config = dict(
    d_model=64,
    norm_eps=1e-05,
    rope_fraction=1.0,
    bias='none',
    init='uniform',
    init_std_qkv=0.0729,
    init_std_o=0.0,
    init_std_up=0.0729,
    init_std_down=0.0,
    lr=0.0063,
    grad_clip=0.5,
    warmup_steps=209,
    train_tokens=113800000,
)
Each number is 500 + 50 x the weight over the matrix's rms, rounded and kept within 0 to 999. Layers, rows and columns count from 0. Numbers have three digits each.

# up: layer 2 MLP up, 192x64, rms 0.182, rows 175-191, columns 0-63
# down: layer 2 MLP down (transposed), 192x64, rms 0.171, rows 175-191, columns 0-63
# gate: layer 2 MLP gate, 192x64, rms 0.185, rows 176-191, columns 0-63
up175:499490421457485601555524439521549565489523403493463525538480470531597561459460467451498489463506585505430485473622630529525440563448484381485457506506540454520529560450596524487501508615474514
down175:487463511459535504457618578495535476500548490498408533380495465455447574542447430531570472475414512390490542482566531513455505491570484647582500541485516459463591522520395538545536490488498506
gate176:472552472500459592446397506514513573566541453488599533452507511491471546605444474580592576424499415513549498589479465476485541543475542497503515473456538460420507464648460447529511478534458442
up176:519467511488524582599552502482438411499445630483461520508615582509539511440585558491475462470476606510436541425541491449592477492480552578512541534640526479503443485466493505500534522506436427
down176:544480488579444489559628541504492455484511579519567534575412444530534577484549596421476458453523638471469497469516580511518497488482573471440558528483560544568506528536640476535389480509528489
gate177:611391480493411548463483513496524594500505470499559484521486485501649483573544477558480535564479536584469519568468430559478510512544623486518407389523515433507423438425537541505501508481396484
up177:549497603549555535578547540484474465575526469493543458516430534532565447613567516594558518482414520500469534495417531524565467473486533509546408443452559513539468489482549583576569526420432436
down177:456539532472544445472444512473508542497488581619438520587441367470453518481605521511467504501586517468471536617471476489522565461446447550457560549477545468555543620496527518470500442442481452
gate178:506444438473393533619451481525578503578470462478554590533524552420517510443457432488620558473443450482505492459352474498451477501593521436520452478515487521526483432477467496524513549476536541
up178:440484348410492556442431424518525504462427515480563529488450476469500456463339546503460456478479494469456482618500441406564519561580448433477425481494522490564494482500412524567435416494522519
down178:524543535438517488515452473540520591479493543586525427549536534484525497387529562466665525498455489493437445497528545418539511473494467416492515545511452537609489443512419635440464448494412572
gate179:531489510473525547461440548573567570552613524495471497530454561420455575581571431445536554407532460451494531441485498457393481460577519484395465492530498578485453476448473499464425530573483474
up179:455438518510460546498381471571487450350606457536497540589525478568503370482560425478497530428544521566523588454527454508529497542512523562414552455499496475510477500415546498461474517569463441
down179:404552440509579412492483452563547402509467506474489378548414490455439554538454504450468440485507488453502536465492537546405559519411530527484490514485503511465494584468551624489461485540500525
gate180:500400515434439477489436515523507577485562443467535508491487401442508589542437539562521559529520558541468499576441469427557592522415599514515515480491548488535488528510577434471486613478512512
up180:436528541412587476511437504474566513433516453521462526399519533533477508509579476591458536402557567497550456417441471567419479570429497540496502512413499547478466496492532468482506605507517549
down180:500435564474398482493482441393582510474489506491442545515456422561523478469525504518512427625525475520349479486506477356588506609503463455486538479537481534496537552542530438449490453478487477
gate181:529424445529498495636513449496573482425498453492531533443529471520488499494464412544501536536430520579547472497514552556508535537463526518452514419537561419535488532515572454470492448594473550
up181:496463461523476458569471502521570411489523497533470540528468461438491518487465441537504509569460511534527493488466489524506518531449511582437549469580534437528541551506519459479414469544426504
down181:501474464471558454470484494514558476507520539492343492549529483489493491488502456390440473542502435492504470490447536585506581517461495443500413506514469412440551466551462539483522476485461495
gate182:515476508520516481513485423472483488430496490480476548436463496474510517581499510473537521476484563474442579528495401535548492495534499564489533451560532474449510509438559471429410463565439391
up182:464445482476461512495450568485500466490526493483458518501530517532610506431517539395517488512506561540522493480540520447451526589497502512468453526513490578505520559454485526362525560448394475
down182:557460543489494555510446506517546598527484471445566503512513570550449492486531476525520503598542507486444483499525506473528513490484492411514463518548529452473458444546500493516436524622567610
gate183:589482476508508506556571488510498548593453494447570536475473486437473463500438456442548495399507430541452552581450465541467472513473529530390505482578598505461479509444603508498471478574413475
up183:508495528552540566477445560418502528445619559541491491547557503478458497583640515529426493503507531504512454478565597512524505479490529476561462453526483509566471472532478513600483490492539497
down183:509529515424502529487527518456530485512560493461493514478427540511548495575480527578514504508413509532529534528452534548523493543508610504497528573548555533432507489537581415475587498443399384
gate184:522557548500545506512422561521498497576557495529561545433466452453543545511458435508506523431494515534560447469438506565509478422528558395457540524394506483485486417556480560548531525521425545
up184:497448564412550482549534461483497537545523498479522480469473451513539459434532441537494498521486409528557570567462397448619440535482483472500483479504484475552427483506600567501560460434499524
down184:553405532449517453568415501404494529445583488486539395483519517496436445453505485414534437501532550521478446477512442496485483449599455540542509494506518558544498467438572513577475492474526479
gate185:572548483521545551525542436493462440454541475409475490481495580456556569597467558630574527436516535468509511592517434548471390520592567540431528519473509508549519455450601481521545477530481487
up185:447550501601480549503469515506482462487556472390453538535522539459509556484470550522519511530611620555464436506489486513431500583538518517553468546539434570437436549445533508417469543545484530
down185:471451507488513559565464448533484519410429565533501434522483647458585556551576558476502425567493575469459481551589520553402555480559480570544485419493523533504450481486529550529474547494583527
gate186:513568511452528527534521506404513461400483483473577572422583462510472518437574453502479522497543547455475536501532510487478439539473464405453456505449558505507465463590580466453481502562506499
up186:547446509483447476488528434477484514493556420493493376517492489565507468467484451472483490505535487569503518588479498490457504480517478508510550505500480542472359495510474664394498546457423536
down186:604466522545429498602521517457493531628513460565511459430458511493437422566482507519537572575478567474477528492570536495472503499501479496485576500482533579557504436463571454501483510506516519
gate187:513410516440400462555455424452554526479475466483482528485512418538605439436493493485509552576481473508512579577475509491486498557449537465586487481494555489428492528499544517526445535580423486
up187:521496467409456434523494464495565475486501503553567507482546430492559461419537416498511564499465451434450550520523557508533466480487516418550505473523598546484479548485591464526413564561449507
down187:467565526514584477552458524496416515458519488503503476419474512503389526487452515522473345483441394465510465478596493461469565467532445529504448456495497568494506543504524466408455479447536523
gate188:517479346496520517516443456508512522551584449513520547468483626413539551454440467504513584466547478495541463633499428493492490599441506539506492487475426468550529507488523506470510548501504454
up188:427493600485553531458553452466505505423516479455516443438531460559525499573521550456609499500478516460492576482523557506433491407587513488390526468568558453475478532456575472584419542593449536
down188:541482461501453673506535495478559492557562454466501556538498462432547354559494444481422489470470490499511509438461519460496524436417565503421524443514529500462474480452548400514480438542560435
gate189:502514525487431474486511416508465486575523476404542503463431589441454560556560494466581521494597490493486486481439449480562452514481495501516486543526467482407467489506467508515525548479524444
up189:486525517563448552528553424474470482505495458535503484451481609526453519558566495496474483514586657530455489449493511506552533487480527556478493543533464541435487479526456580549435487499456542
down189:442519514476524490485614492501438487513469484547496445486414444555478516477514530468502365491500530460403522504550443494498499498509440565520528536460496526464486564455502515500472465420467538
gate190:540551474497537440467432555606536455467506460561581537558435512496447511503442446574445489498536486418489509527506430526442517471500501487460405439478523482538536412522553539402465504477529433
up190:429463524495436603492510482568547527484548505500539543477472476557523505464548558501534517489509487499470486654510555529476577435579542538490487527476478391533531474551560441500510500542514574
down190:571499478550428455527459589491512475493502513479445500505410482459501464487452452483465583550480500443506486452499466421476545599409439401477496473525494540533592507516505523448493430528476584
gate191:543470495506552459482489501450479482495493459394423495440502500474552561448427517531531508507582518484514445482437389466574433593528613499490502453564474425514558467507557514480480586510530454
up191:485445479500442493496526451546458533454543425551545535581550508556492474444523483468429582468452532568522562519482483588535506462569415549526483448512509479545442487528501439470504440562491532
down191:513565432460467529571502464545635471529530525530460542440564570490518502502430472479536594469542483504455463516430576571487460491468513408543512470540472505462452536518450481497522507495432522